python train.py --n_layer=12 --vocab_size=2048 --bias="none" --parallel_block=false --init_std_qkv=0.0491 --beta1=0.9 --dataset="wikipedia_en"
Each number is 200 + 20 x the weight over its row's rms, rounded and kept within 0 to 999. Layers, rows and columns count from 0. The size before them is the row's rms in percent of the matrix's.

# up: layer 6 MLP up, 768x192, rms 0.101, rows 474-509, columns 96-191
# down: layer 6 MLP down (transposed), 768x192, rms 0.0267, rows 474-509, columns 96-191
up474,093,230,187,234,194,217,195,171,167,204,252,196,195,161,189,196,200,185,179,198,228,210,210,222,212,204,191,252,213,189,188,225,169,231,167,207,211,203,187,162,213,189,201,202,167,221,191,237,209,203,177,232,217,164,214,200,218,153,177,214,188,191,142,220,216,196,195,195,183,218,213,166,204,208,166,238,183,204,218,206,203,232,254,203,209,209,210,157,221,212,198,209,207,208,194,211,190
down474,098,200,209,226,202,205,206,203,181,193,204,158,194,185,177,196,204,236,196,205,172,200,165,234,177,220,200,182,164,211,181,196,227,216,216,216,224,217,193,159,214,168,212,187,204,194,202,239,200,183,223,189,204,175,217,199,188,212,160,210,176,207,215,207,160,192,214,172,204,186,172,202,231,227,198,238,184,215,184,212,193,217,199,202,172,232,202,176,208,180,204,215,178,229,156,163,228
up475,091,227,190,202,202,205,200,141,185,200,181,227,212,193,175,199,164,196,179,216,231,193,215,170,197,210,220,191,221,198,214,198,161,170,208,190,206,176,182,233,199,228,220,195,215,227,207,200,203,210,203,208,194,180,179,216,187,171,191,214,213,194,216,219,234,203,220,160,221,237,225,224,224,206,173,209,199,200,184,216,152,216,189,153,228,207,209,218,212,195,227,189,233,204,221,228,207
down475,099,192,193,177,186,192,188,167,215,196,198,190,212,186,198,234,221,211,186,234,194,222,187,209,238,173,212,218,178,171,211,178,232,184,183,182,190,216,172,193,217,179,168,186,246,201,156,199,167,213,211,206,210,205,215,213,201,201,186,163,193,170,213,177,195,216,201,187,181,200,198,200,197,220,223,208,203,184,211,225,216,196,180,191,221,176,184,202,197,187,222,193,149,189,137,215,180
up476,108,200,183,214,209,213,236,193,200,200,195,193,235,214,228,217,231,217,238,201,196,195,202,192,228,206,199,187,166,239,216,173,212,218,220,169,178,195,237,190,203,172,201,221,239,199,206,209,202,160,149,213,177,199,180,206,202,210,207,197,172,240,207,185,214,196,165,214,214,203,212,186,228,218,217,225,175,202,224,186,217,186,190,205,170,199,198,189,215,230,207,146,219,231,205,178,248
down476,096,192,206,214,164,207,191,197,229,183,201,191,194,179,180,181,197,197,198,161,213,228,215,209,204,203,187,198,185,138,174,174,210,188,208,207,194,216,186,237,197,211,197,216,189,208,184,233,180,196,211,244,228,182,164,185,206,195,198,203,226,161,186,189,212,210,188,189,194,222,220,201,191,207,223,179,197,207,155,213,190,210,219,207,172,194,200,224,214,181,193,230,185,185,226,204,178
up477,093,213,181,228,180,190,205,150,175,179,194,165,209,211,214,210,166,184,218,173,215,199,195,193,199,204,162,198,191,195,220,224,222,213,200,184,207,191,212,161,232,185,222,185,189,182,196,183,239,226,206,198,193,214,196,202,238,204,206,226,172,191,182,241,188,167,205,191,196,217,189,211,189,201,179,199,177,201,229,247,204,197,178,198,215,226,229,233,216,181,203,194,193,190,178,174,237
down477,095,189,189,233,162,222,182,234,203,178,207,199,197,190,207,196,227,171,213,214,213,210,225,155,201,185,191,205,193,202,208,208,218,176,225,207,197,165,192,206,156,207,192,208,230,222,204,199,213,189,226,220,205,198,230,220,174,241,175,189,191,180,160,193,201,213,161,213,185,176,204,216,189,223,176,191,204,216,205,227,200,206,236,197,197,220,225,195,191,198,207,212,208,202,192,219,179
up478,102,202,179,188,174,274,214,219,206,194,215,173,220,168,217,212,196,165,208,191,180,220,175,198,214,187,166,208,210,205,190,191,193,183,214,180,226,247,204,203,200,211,199,227,210,178,200,167,173,190,177,179,182,191,217,208,233,227,165,180,186,162,196,230,220,198,213,193,174,223,196,203,199,194,174,162,232,237,191,181,239,181,239,194,217,217,212,211,192,211,190,185,201,196,174,224,212
down478,102,213,250,187,187,171,213,210,207,190,173,233,228,202,211,189,160,221,211,177,228,168,185,179,200,204,203,203,161,194,176,189,188,222,209,211,172,197,212,187,208,206,217,203,188,230,185,206,189,189,188,197,191,198,218,199,200,165,211,206,216,217,181,145,196,195,182,204,228,171,181,213,260,231,191,228,208,202,210,211,193,201,190,206,181,201,186,207,181,162,196,193,225,209,182,201,184
up479,103,206,211,167,171,218,217,257,186,208,224,195,221,205,209,190,191,174,181,192,206,208,172,177,191,177,213,155,233,188,203,210,225,182,190,191,171,204,237,197,189,188,179,209,176,196,219,218,211,203,171,178,186,160,190,229,225,198,226,219,162,166,207,191,171,224,189,216,217,181,231,192,206,193,204,199,210,185,226,202,202,187,172,176,207,215,200,211,168,169,198,172,208,196,183,169,212
down479,105,202,163,234,219,212,192,220,176,197,184,197,260,201,186,220,184,220,226,176,199,183,199,219,228,213,173,213,235,222,193,200,213,171,191,234,193,177,172,208,199,223,233,212,221,190,183,207,204,209,188,210,210,235,193,197,184,234,220,224,192,212,214,203,230,238,199,178,200,206,173,198,205,193,199,205,174,191,219,206,212,205,215,181,203,211,208,195,193,191,253,238,183,189,221,243,193
up480,104,161,192,221,192,188,191,226,208,168,221,177,178,220,198,204,193,228,209,204,179,189,215,147,207,224,184,211,184,190,166,176,194,188,218,189,172,197,187,200,180,200,173,251,204,232,202,231,231,196,194,193,204,193,229,189,141,208,169,196,191,221,170,222,225,185,189,201,206,199,170,214,183,218,173,173,219,225,172,165,201,193,164,204,194,217,173,195,225,237,196,203,200,214,221,205,191
down480,104,221,191,172,205,263,233,182,176,200,176,182,236,200,217,161,201,244,215,221,190,185,229,213,222,211,210,198,172,180,180,207,177,204,205,166,203,239,195,224,206,203,227,203,188,216,208,181,182,191,182,207,195,176,220,212,199,182,199,186,168,188,216,207,210,183,188,215,192,187,225,197,149,192,196,233,192,181,234,212,213,200,226,193,187,200,207,193,207,182,210,176,194,179,211,211,209
up481,103,258,164,156,199,147,206,209,222,169,179,213,204,200,206,182,168,171,195,190,218,192,214,185,200,184,227,191,209,193,163,201,225,226,236,240,186,187,213,204,197,192,167,186,218,223,240,211,206,219,171,216,208,228,201,230,195,206,191,212,191,204,178,208,203,198,199,201,244,168,190,192,171,166,236,192,201,199,209,193,196,187,208,159,251,178,187,201,227,208,217,211,196,217,211,165,212
down481,102,246,236,234,192,237,216,223,190,231,208,208,219,193,200,193,183,189,180,179,235,206,189,200,228,179,196,249,182,175,220,232,255,161,188,182,215,252,175,219,169,214,216,177,194,214,214,201,205,186,202,184,198,186,179,198,174,247,171,188,217,212,195,234,229,179,191,221,196,185,178,196,185,220,211,225,193,212,162,188,185,198,191,217,170,203,235,198,142,193,222,196,204,191,192,242,179
up482,104,200,189,204,192,189,183,183,237,206,220,215,185,207,215,203,232,197,211,188,180,228,206,212,218,224,214,203,238,195,185,200,215,229,201,178,202,181,229,191,183,177,199,237,185,196,208,182,216,205,175,225,225,190,238,218,208,183,219,202,206,209,194,215,242,236,188,201,226,223,192,194,175,217,197,192,212,221,183,197,189,248,171,247,196,195,202,240,216,186,191,210,200,229,201,231,209
down482,100,193,180,201,212,196,205,202,210,219,155,164,198,201,201,192,182,182,174,218,203,221,187,172,195,193,239,190,166,188,218,198,199,192,196,189,182,213,184,235,180,216,191,168,201,199,218,190,192,233,212,194,209,218,218,167,175,207,185,223,225,182,171,193,183,200,187,214,154,245,204,185,196,240,206,229,210,188,185,204,229,169,207,201,194,185,193,174,163,213,210,189,215,177,181,202,183
up483,101,233,201,183,177,207,188,213,189,256,139,213,204,192,206,195,198,202,153,190,216,203,213,193,171,223,204,222,183,210,201,192,251,215,206,211,177,194,197,226,179,195,194,201,209,189,177,199,176,194,174,211,195,212,174,182,209,174,200,219,224,188,162,221,164,175,164,187,213,210,192,186,212,200,178,226,196,153,197,170,208,188,190,229,250,178,185,185,227,204,186,178,176,189,182,205,220
down483,098,190,198,206,202,205,172,187,176,206,188,204,170,207,213,182,191,212,219,208,238,197,181,186,190,219,221,192,220,217,231,174,184,215,225,187,229,201,194,186,215,233,167,223,209,205,204,241,211,189,208,186,180,215,253,156,203,238,189,206,207,204,221,171,206,182,183,233,191,190,212,202,216,189,178,237,229,201,200,224,208,224,169,190,186,190,189,221,186,214,172,174,191,203,218,182,260
up484,101,185,200,188,201,221,175,206,168,223,239,202,211,211,193,168,191,231,196,232,220,242,188,198,216,185,204,213,199,189,215,202,168,180,165,154,210,224,219,181,169,162,186,231,217,173,203,199,215,165,197,228,220,205,216,191,226,187,188,204,178,204,208,200,158,229,205,169,206,211,210,169,198,235,185,201,197,180,170,209,181,204,220,190,203,196,140,210,182,212,203,208,218,147,190,201,208
down484,108,191,142,199,220,195,207,198,201,251,207,232,177,188,199,186,229,196,205,174,192,220,188,196,230,206,181,235,196,229,184,210,222,186,172,206,168,202,204,177,168,188,199,231,201,180,225,179,201,207,205,198,186,199,178,205,190,234,204,206,163,189,186,189,207,136,220,214,205,172,177,223,218,176,193,220,214,226,182,190,216,191,207,182,183,177,236,213,223,214,194,170,201,183,218,187,191
up485,093,162,217,208,202,179,188,190,200,182,151,179,185,189,191,183,163,198,198,208,261,162,224,172,173,201,178,174,190,187,208,186,211,177,198,199,236,212,184,182,200,161,201,197,213,225,182,194,206,219,193,185,188,180,171,178,206,201,238,203,234,172,197,193,197,201,214,187,219,211,237,179,200,187,181,173,191,187,164,220,173,225,176,153,179,247,231,200,232,209,220,175,173,199,187,218,195
down485,092,183,196,154,241,151,168,181,220,218,226,210,208,212,207,198,198,187,220,220,173,188,176,205,214,228,204,196,190,243,208,195,186,174,202,213,218,165,219,219,202,193,159,196,207,233,201,210,184,228,192,219,204,196,213,206,199,196,220,174,210,180,196,224,162,203,195,228,195,177,176,199,254,235,207,231,201,213,194,244,218,160,224,211,201,186,203,214,193,215,204,216,216,192,193,179,190
up486,096,193,222,184,170,167,207,236,230,190,209,195,165,226,191,184,183,186,199,190,182,184,206,238,204,208,158,203,241,191,184,135,185,207,182,216,195,201,222,159,213,187,197,215,190,203,201,209,164,190,192,209,193,229,201,224,204,225,230,214,185,193,174,198,185,201,196,197,220,184,171,214,225,229,191,166,200,203,207,189,218,206,228,207,203,181,221,207,194,165,196,190,221,192,221,178,182
down486,099,194,209,218,211,225,207,160,197,187,195,204,228,198,211,224,230,205,187,174,223,199,198,190,167,192,202,183,166,247,209,258,224,175,202,177,199,219,170,232,214,189,205,204,198,209,191,207,205,178,225,199,211,206,205,172,227,175,181,167,215,178,184,200,206,196,192,206,205,243,217,177,177,165,192,234,214,212,242,200,199,200,191,181,237,182,194,211,198,209,166,227,167,208,218,198,209
up487,102,194,224,187,225,202,193,219,190,207,185,180,240,213,172,159,202,165,197,169,185,204,182,208,180,159,194,203,208,227,217,203,196,207,185,200,192,201,188,214,158,213,228,192,211,209,209,197,233,174,167,193,164,182,212,204,221,193,193,184,216,197,211,206,205,183,184,211,180,241,220,188,197,185,214,155,194,222,218,216,194,196,187,199,239,214,152,180,253,194,189,168,195,193,221,194,194
down487,102,219,215,219,214,200,192,171,160,184,194,185,218,169,191,200,229,211,233,206,232,197,181,187,209,198,229,177,232,188,217,215,186,247,221,201,244,206,183,179,238,187,176,231,207,180,189,219,219,204,225,171,199,215,226,187,204,203,173,187,206,195,201,203,189,213,200,227,199,185,248,226,196,209,194,195,196,186,186,197,174,171,215,197,131,193,206,213,225,178,237,199,206,220,172,203,167
up488,107,170,203,195,212,214,177,196,205,199,197,185,221,235,194,220,165,206,217,203,162,192,195,215,209,217,187,192,187,178,184,171,215,179,205,179,220,162,199,185,222,179,209,207,177,216,185,190,216,169,174,209,178,207,190,194,185,240,221,204,151,175,182,168,225,206,200,206,215,197,195,202,209,175,205,206,202,192,177,198,202,231,225,202,172,177,177,175,196,229,206,187,227,183,194,250,192
down488,097,224,206,186,178,175,204,196,196,211,194,195,164,172,203,208,240,201,184,220,207,228,187,197,192,208,200,207,205,234,191,229,212,207,192,191,202,224,218,190,201,206,202,224,181,192,215,209,250,216,204,219,172,178,186,225,212,176,200,182,225,199,157,200,202,209,239,230,212,223,203,195,189,213,202,189,208,184,210,183,193,194,228,193,244,176,254,206,210,202,185,203,205,198,170,199,157
up489,096,227,208,198,193,192,242,186,207,231,175,170,204,169,168,200,207,215,179,204,179,214,184,172,217,229,189,186,215,238,207,191,200,166,189,210,212,214,214,220,189,206,168,191,217,212,211,202,222,182,192,223,230,179,185,221,194,194,182,219,189,168,182,183,194,214,201,199,192,194,229,173,217,223,178,192,216,174,213,173,210,197,174,237,199,208,183,183,206,201,212,210,208,183,187,181,210
down489,095,209,209,247,224,190,203,191,191,200,176,185,203,196,194,203,193,210,207,169,214,198,209,181,208,196,208,210,209,205,255,204,212,221,240,232,177,208,183,204,194,248,211,187,181,163,197,169,195,207,182,204,177,186,185,219,217,171,178,206,198,188,189,193,228,213,211,204,187,204,162,196,189,189,183,196,207,224,225,185,212,240,196,203,179,176,167,242,199,211,160,197,223,215,177,209,138
up490,093,196,230,208,173,198,212,199,205,193,191,208,177,177,227,193,201,229,214,160,175,175,206,178,224,212,192,233,195,237,189,209,199,196,191,203,226,208,216,205,179,222,204,176,222,236,241,169,239,149,166,183,229,197,216,202,174,239,187,206,185,158,197,189,228,196,191,198,201,201,194,221,215,212,183,203,230,179,193,214,196,190,207,183,198,207,225,191,167,184,191,218,169,220,207,187,183
down490,092,185,192,172,218,191,189,214,188,197,188,202,184,234,242,168,199,174,209,205,212,180,182,164,178,160,172,190,209,196,181,216,197,177,206,164,193,233,168,188,189,242,160,211,205,212,185,198,179,198,189,209,164,217,177,205,229,190,181,181,201,219,210,200,208,221,202,233,215,228,226,219,201,180,197,195,184,216,244,210,210,203,201,193,189,222,176,215,213,199,214,177,222,207,226,201,218
up491,091,199,191,217,187,190,174,187,216,192,187,230,216,199,202,153,207,201,239,167,195,204,209,213,191,213,169,219,211,206,144,216,214,222,222,192,187,205,172,172,193,199,210,190,176,169,193,175,223,196,195,208,192,213,201,252,194,208,199,190,213,211,192,171,199,168,153,241,195,209,195,192,195,191,209,185,183,186,189,230,216,223,200,177,204,201,189,176,216,208,196,181,212,205,196,216,200
down491,099,199,173,201,230,175,241,187,159,203,189,202,236,224,191,246,177,185,198,172,203,200,191,201,200,235,245,167,174,220,200,223,153,186,181,198,202,184,181,225,199,182,173,212,221,231,196,196,208,200,187,184,174,197,191,233,210,164,214,185,176,217,221,158,205,195,206,219,169,192,232,213,218,211,217,213,214,225,204,209,202,219,206,189,202,166,226,190,205,195,189,199,230,181,178,250,244
up492,103,207,198,204,210,203,177,197,218,188,193,194,205,197,170,191,236,196,197,196,186,168,218,214,209,232,214,208,222,205,193,201,244,219,195,222,245,242,204,238,185,189,231,222,199,209,248,211,210,189,194,214,209,184,178,192,188,201,219,242,191,221,205,177,221,195,187,220,183,210,230,208,222,193,195,199,173,191,205,174,184,184,222,203,246,243,206,215,214,191,211,190,216,235,217,220,208
down492,104,227,215,220,180,242,206,216,221,189,226,201,196,229,210,186,218,195,198,224,193,190,183,197,183,203,180,179,178,194,191,219,196,172,208,195,168,246,195,226,176,208,220,183,196,231,181,233,209,188,232,188,188,206,185,232,206,200,183,194,203,184,206,199,210,169,220,180,172,182,201,244,190,210,210,173,203,196,209,179,154,204,178,202,229,164,195,234,223,186,186,181,212,199,216,193,240
up493,100,201,217,224,208,216,198,199,221,172,212,200,206,173,162,190,183,185,213,165,203,218,206,186,179,242,223,184,182,229,184,159,228,194,200,215,195,193,198,184,220,205,203,224,212,192,180,186,186,200,185,172,151,201,206,217,235,221,205,193,205,187,228,204,191,209,179,212,231,181,177,205,198,210,224,223,200,208,201,177,184,211,211,163,254,260,233,170,197,236,199,188,219,235,219,234,220
down493,097,215,176,189,232,195,217,217,219,243,198,191,203,214,207,223,210,219,183,208,206,219,187,201,220,208,189,197,212,214,205,234,229,169,187,222,198,214,193,221,157,172,233,192,207,191,206,217,216,225,208,227,192,187,195,188,192,181,203,216,183,180,217,204,226,185,218,218,227,234,194,231,180,194,185,164,183,187,234,196,204,198,182,233,212,183,169,221,219,215,193,200,224,152,191,217,233
up494,103,200,182,230,193,211,233,174,214,199,217,186,208,191,176,208,173,203,200,179,203,215,207,194,184,182,246,220,200,229,179,177,244,212,171,201,232,205,189,198,217,161,190,184,199,187,211,205,205,221,199,182,202,187,192,167,220,183,190,228,189,186,193,230,189,156,203,215,221,207,216,193,229,177,214,164,191,227,189,171,209,212,193,194,228,191,205,220,202,209,165,182,182,196,229,170,168
down494,096,179,206,201,193,208,227,226,215,171,184,190,207,191,191,220,204,198,175,204,154,185,207,216,212,214,220,207,189,213,204,217,194,222,209,196,160,188,206,214,187,185,157,174,208,192,176,205,185,183,233,203,173,202,227,176,232,178,214,206,163,208,153,194,191,217,210,231,199,187,184,185,166,207,180,227,190,177,226,200,199,180,219,199,151,226,198,227,203,172,178,233,224,203,190,189,193
up495,103,217,243,147,187,181,210,178,222,200,230,164,202,204,195,191,197,208,199,211,213,216,198,225,173,215,210,209,199,168,210,208,229,184,172,176,204,220,204,211,201,217,219,158,193,181,179,219,207,178,202,199,229,201,204,193,188,219,185,192,194,207,191,167,196,202,213,175,220,204,226,211,168,161,192,165,198,191,174,214,193,198,204,198,218,183,248,212,233,234,195,230,199,208,218,219,181
down495,096,176,204,205,191,207,186,203,208,178,182,203,164,235,211,235,207,200,161,185,223,167,196,223,222,178,217,212,220,238,196,221,189,209,228,215,236,165,209,199,180,179,194,242,193,212,195,189,204,200,199,230,202,203,166,211,218,173,221,225,202,174,210,172,210,209,243,229,195,237,215,157,220,213,217,200,203,195,245,171,197,165,198,216,178,213,211,207,186,210,232,199,180,198,196,197,172
up496,101,191,178,166,185,185,218,186,206,233,193,183,205,205,176,174,201,218,182,234,195,189,213,156,172,203,227,186,229,206,183,193,189,207,213,215,191,223,187,190,210,167,224,216,206,203,204,218,191,190,197,173,206,194,181,247,191,243,203,208,196,195,203,216,181,191,180,222,219,203,197,232,221,186,200,219,228,223,170,195,193,183,171,172,251,198,179,221,221,230,179,151,246,195,200,181,181
down496,117,231,178,172,206,218,202,169,192,176,181,185,197,215,188,185,171,183,224,174,211,185,231,207,186,240,184,184,227,160,195,200,147,197,199,207,228,200,198,214,190,213,188,168,241,197,211,223,213,195,215,210,193,213,190,220,184,186,199,208,213,202,182,227,172,182,192,207,189,203,204,179,199,195,172,222,226,163,201,215,188,174,166,197,196,198,218,185,194,174,171,174,159,192,238,161,224
up497,100,222,204,203,230,188,217,230,205,198,165,164,209,242,198,185,188,216,200,196,216,203,226,198,198,215,212,183,236,215,242,206,188,201,193,205,218,191,199,231,180,196,182,214,186,213,213,190,253,193,188,179,219,208,248,208,243,168,193,200,195,191,226,187,186,184,239,189,186,218,196,217,229,220,179,202,179,208,240,211,180,180,171,194,226,201,177,198,186,247,234,186,184,234,228,201,196
down497,099,181,196,166,199,202,195,215,193,206,200,190,216,206,209,247,217,195,242,177,182,186,175,182,234,187,166,211,205,195,186,218,187,214,224,178,177,215,238,208,170,195,226,172,223,179,211,208,214,191,226,217,199,232,186,190,174,185,207,207,146,182,197,224,203,194,201,192,198,211,195,204,200,224,208,187,195,213,200,204,242,204,205,212,185,210,193,208,177,171,179,208,234,210,167,224,198
up498,098,176,250,195,137,228,178,188,159,214,160,175,202,193,204,209,181,213,190,226,184,184,193,194,192,176,221,190,198,169,207,188,219,206,211,218,205,233,191,228,187,179,193,201,222,215,217,200,182,202,191,174,183,212,184,188,204,213,203,181,184,201,166,186,199,176,209,173,203,209,223,197,221,197,178,208,170,195,227,203,188,216,177,221,205,167,213,196,200,193,235,191,232,201,221,178,169
down498,095,214,202,190,212,222,191,188,238,210,206,228,213,197,208,192,218,207,230,184,203,198,205,181,206,195,228,215,198,242,245,208,183,209,236,197,241,198,203,165,217,188,197,253,194,194,229,191,200,178,181,219,208,213,190,196,214,184,212,212,180,190,183,207,201,224,191,225,214,159,175,205,195,192,262,160,213,192,230,192,206,198,183,200,249,205,198,200,208,200,210,209,204,172,214,221,216
up499,093,218,192,207,185,196,237,188,221,227,255,228,173,222,199,218,190,204,231,197,199,190,253,192,209,234,199,160,227,200,211,163,228,209,247,229,202,214,189,199,217,174,201,216,211,215,182,192,186,189,208,199,179,180,191,207,229,191,177,226,202,227,220,255,191,197,204,181,212,209,185,202,193,231,192,216,182,216,199,170,211,223,210,218,220,203,221,214,194,209,192,178,204,263,206,175,196
down499,093,209,227,214,209,206,180,239,229,199,182,219,242,210,196,173,207,150,152,207,196,179,179,189,219,175,213,234,199,187,172,207,222,177,169,182,183,200,225,216,200,166,187,189,164,200,209,200,214,196,166,216,229,234,171,195,202,190,228,174,248,179,207,212,174,200,196,202,156,217,203,257,204,208,204,200,198,221,170,220,192,180,244,235,218,179,188,190,222,192,211,231,181,234,188,214,200
up500,091,181,208,207,173,181,176,218,211,212,199,210,199,204,176,194,192,221,203,202,198,209,230,200,223,194,182,225,212,221,228,229,164,237,223,240,199,209,264,171,216,208,175,227,230,176,176,175,205,167,197,179,207,212,203,209,199,226,191,202,189,223,180,219,213,174,194,201,208,190,188,205,220,186,169,183,196,207,205,214,205,231,188,191,197,164,219,198,179,208,206,216,188,226,165,228,181
down500,099,198,237,188,183,198,206,216,192,201,203,229,215,210,200,222,200,223,209,200,241,180,198,202,216,179,207,194,174,145,208,214,204,179,237,215,235,196,191,195,212,206,244,186,204,197,208,263,183,218,186,173,202,189,196,195,184,190,192,218,211,216,240,245,208,213,215,224,174,209,227,206,220,204,236,185,223,184,215,204,192,179,181,180,217,220,200,223,189,241,219,197,227,197,210,199,206
up501,110,219,194,208,209,221,201,247,200,186,199,247,189,168,198,202,183,221,212,244,211,214,202,229,218,206,205,202,191,197,209,176,224,180,206,143,203,189,227,206,177,176,160,188,171,206,243,211,202,195,204,191,209,181,219,200,185,229,182,203,164,193,204,221,160,179,193,192,216,203,186,211,216,193,210,157,193,222,190,202,213,193,228,194,219,195,200,193,224,243,202,191,209,185,175,194,228
down501,106,228,184,214,228,190,231,189,209,203,184,177,195,192,188,207,179,214,194,185,203,214,218,206,169,192,244,217,210,201,215,201,198,213,217,170,204,216,226,216,184,193,199,223,229,165,186,205,251,188,197,194,212,214,208,241,204,212,200,184,170,233,170,209,199,210,193,168,183,163,225,212,158,170,205,232,200,195,210,210,180,163,191,191,234,203,187,200,213,215,242,236,227,195,184,168,173
up502,105,215,207,243,191,192,187,219,196,193,160,200,208,192,227,208,195,207,200,198,220,163,192,194,216,189,182,215,219,186,185,183,194,218,190,228,222,201,199,196,180,198,179,207,213,199,200,184,219,182,206,201,166,223,207,214,211,194,225,247,143,231,180,213,192,197,192,174,200,216,197,202,187,220,203,225,161,207,248,178,208,204,245,217,211,186,155,216,211,236,235,209,186,223,212,182,193
down502,099,182,202,205,185,229,190,227,200,211,169,247,206,196,187,189,192,210,185,220,159,185,205,187,194,195,192,177,193,187,201,185,214,219,176,202,213,202,190,171,238,198,192,179,170,182,228,196,220,220,221,178,198,185,200,232,219,226,221,213,181,183,230,180,184,175,223,173,221,195,209,194,218,182,206,176,207,211,198,196,201,186,145,169,210,214,242,218,231,198,200,191,185,194,231,184,157
up503,101,179,183,176,211,190,211,202,189,207,196,186,183,184,162,221,178,194,187,175,197,170,225,173,189,196,187,195,226,149,214,199,214,184,218,191,182,189,212,232,197,195,215,227,182,209,217,181,234,176,226,198,215,212,194,170,193,236,217,226,178,210,200,144,212,229,203,233,224,197,210,176,206,206,184,160,175,210,191,197,195,199,190,194,160,165,232,184,199,218,175,193,206,187,201,214,236
down503,102,213,225,210,188,222,183,168,217,180,184,192,172,219,207,207,202,258,200,222,205,235,197,237,191,184,213,205,179,208,178,222,194,203,163,207,194,186,179,192,210,204,185,181,233,197,165,220,179,198,188,241,193,173,225,248,206,178,212,179,207,186,175,235,172,197,193,198,189,179,213,203,205,189,215,199,256,181,238,193,220,180,231,193,199,194,212,206,193,180,182,198,216,181,225,195,183
up504,097,181,223,190,197,195,221,165,197,196,186,187,215,219,186,235,211,183,195,212,195,215,198,183,196,188,163,243,221,173,233,195,187,225,208,192,245,205,178,213,206,207,201,204,192,175,202,206,195,235,182,218,206,241,209,212,207,232,209,203,197,142,229,218,184,189,160,232,208,191,185,216,206,216,192,174,207,204,220,211,210,169,213,208,193,212,202,174,234,143,225,200,211,220,225,232,192
down504,092,195,204,185,190,194,210,246,191,220,241,208,187,187,199,178,224,231,200,188,180,239,213,209,213,233,236,197,179,194,161,195,209,200,187,195,183,193,208,165,194,166,199,214,193,214,197,204,206,180,210,192,198,166,186,201,198,165,240,194,182,226,169,210,169,218,205,218,221,228,196,208,196,162,199,227,216,228,164,213,197,192,214,201,206,180,217,250,162,224,172,210,203,172,191,193,198
up505,112,228,193,208,180,223,217,190,202,183,205,195,175,202,162,189,189,212,171,199,163,198,213,170,225,231,209,207,210,213,212,187,172,212,228,197,159,230,194,165,226,205,232,164,207,188,212,211,222,229,211,208,204,186,229,207,179,210,223,207,215,162,169,217,155,188,225,189,211,189,199,213,214,222,189,244,198,226,187,207,195,181,245,191,238,223,183,208,200,192,225,165,190,224,211,183,202
down505,112,185,196,208,193,163,208,177,191,189,194,181,181,206,215,228,211,230,196,190,219,188,202,230,207,172,175,169,185,170,192,205,212,201,222,224,221,175,244,219,207,184,171,185,193,200,217,223,195,179,215,189,168,166,205,201,155,176,200,235,222,230,228,205,205,174,184,219,184,155,221,190,205,203,181,192,207,182,165,170,195,212,171,199,207,197,178,188,173,233,194,171,159,179,206,197,182
up506,102,191,176,227,239,185,202,199,221,187,160,171,206,200,204,205,194,177,206,207,213,194,208,195,176,225,188,190,223,220,186,213,186,206,183,213,211,232,205,178,134,219,167,248,230,191,195,213,205,209,217,204,186,193,197,174,189,187,212,174,167,205,206,182,172,186,239,180,227,197,200,206,188,221,158,224,191,177,212,207,159,189,198,218,189,194,206,184,208,183,187,197,232,200,188,207,208
down506,107,199,188,140,179,231,174,196,191,212,193,213,205,202,193,196,199,204,213,204,199,195,165,211,207,194,173,201,250,192,238,209,183,188,196,186,200,176,203,192,224,169,210,165,165,181,204,209,183,196,204,169,160,204,195,216,218,205,183,176,165,185,209,221,183,203,203,207,184,196,222,207,180,180,211,209,203,205,182,188,173,219,234,205,213,180,182,171,205,198,179,202,164,198,180,213,171
up507,099,211,202,246,202,197,210,192,161,192,234,227,175,204,210,223,202,225,176,159,225,199,187,222,202,195,185,223,215,171,183,195,200,223,207,223,195,188,214,205,176,215,158,214,190,173,184,211,215,212,214,185,199,189,191,198,212,170,217,184,158,224,205,210,215,183,197,193,181,217,206,224,193,199,188,223,215,219,209,183,153,173,192,227,171,168,205,205,175,225,181,194,186,232,207,175,232
down507,101,187,163,213,214,216,203,186,184,214,155,191,226,192,180,190,174,164,208,223,178,227,195,203,207,207,174,214,203,189,214,239,204,172,196,238,194,225,176,199,212,181,211,210,204,147,189,178,202,243,177,236,173,232,224,208,188,230,161,193,220,186,180,193,191,218,199,235,213,194,173,206,190,204,208,205,218,195,218,192,208,209,215,210,197,201,206,206,173,177,249,193,176,190,235,203,210
up508,096,226,211,190,177,213,212,193,220,218,173,207,204,218,165,258,195,196,206,184,187,209,187,217,175,189,190,176,231,214,196,211,202,232,197,196,158,192,167,180,167,170,230,185,195,200,213,213,211,197,206,188,181,223,214,202,193,204,180,201,240,179,210,198,234,200,216,212,241,213,188,206,194,194,215,188,188,235,195,213,146,196,161,196,221,221,187,179,197,195,220,240,217,197,166,176,239
down508,089,195,193,192,185,192,178,180,204,216,229,194,192,180,199,168,208,219,198,235,218,184,224,221,199,212,219,221,216,182,188,173,206,168,179,194,220,238,210,210,208,201,209,175,221,188,175,233,191,207,200,214,212,183,218,198,205,187,213,222,163,208,222,199,216,217,203,233,173,172,219,198,178,166,168,200,169,170,194,192,214,201,210,173,209,209,226,177,206,204,188,197,200,209,188,202,219
up509,090,200,214,202,152,221,232,233,193,245,181,217,210,187,208,216,213,184,187,200,198,211,232,197,171,210,197,214,174,231,190,246,190,221,217,180,250,185,217,183,189,213,168,177,223,179,169,190,226,185,199,167,168,193,202,202,207,231,217,181,182,216,198,175,225,208,222,175,188,195,217,222,188,219,177,205,181,203,196,194,205,218,163,189,166,179,180,213,203,201,201,191,176,220,216,206,222
down509,094,203,168,187,217,190,221,201,213,140,186,230,198,187,215,195,204,191,183,178,191,212,155,201,194,241,199,222,254,203,213,174,201,207,208,175,186,212,164,189,196,207,203,188,181,221,197,202,211,183,206,184,202,207,170,189,166,203,183,218,199,212,192,176,206,179,188,205,178,195,231,200,201,220,214,160,214,164,193,220,208,192,219,172,197,213,217,186,161,186,205,184,169,188,210,242,206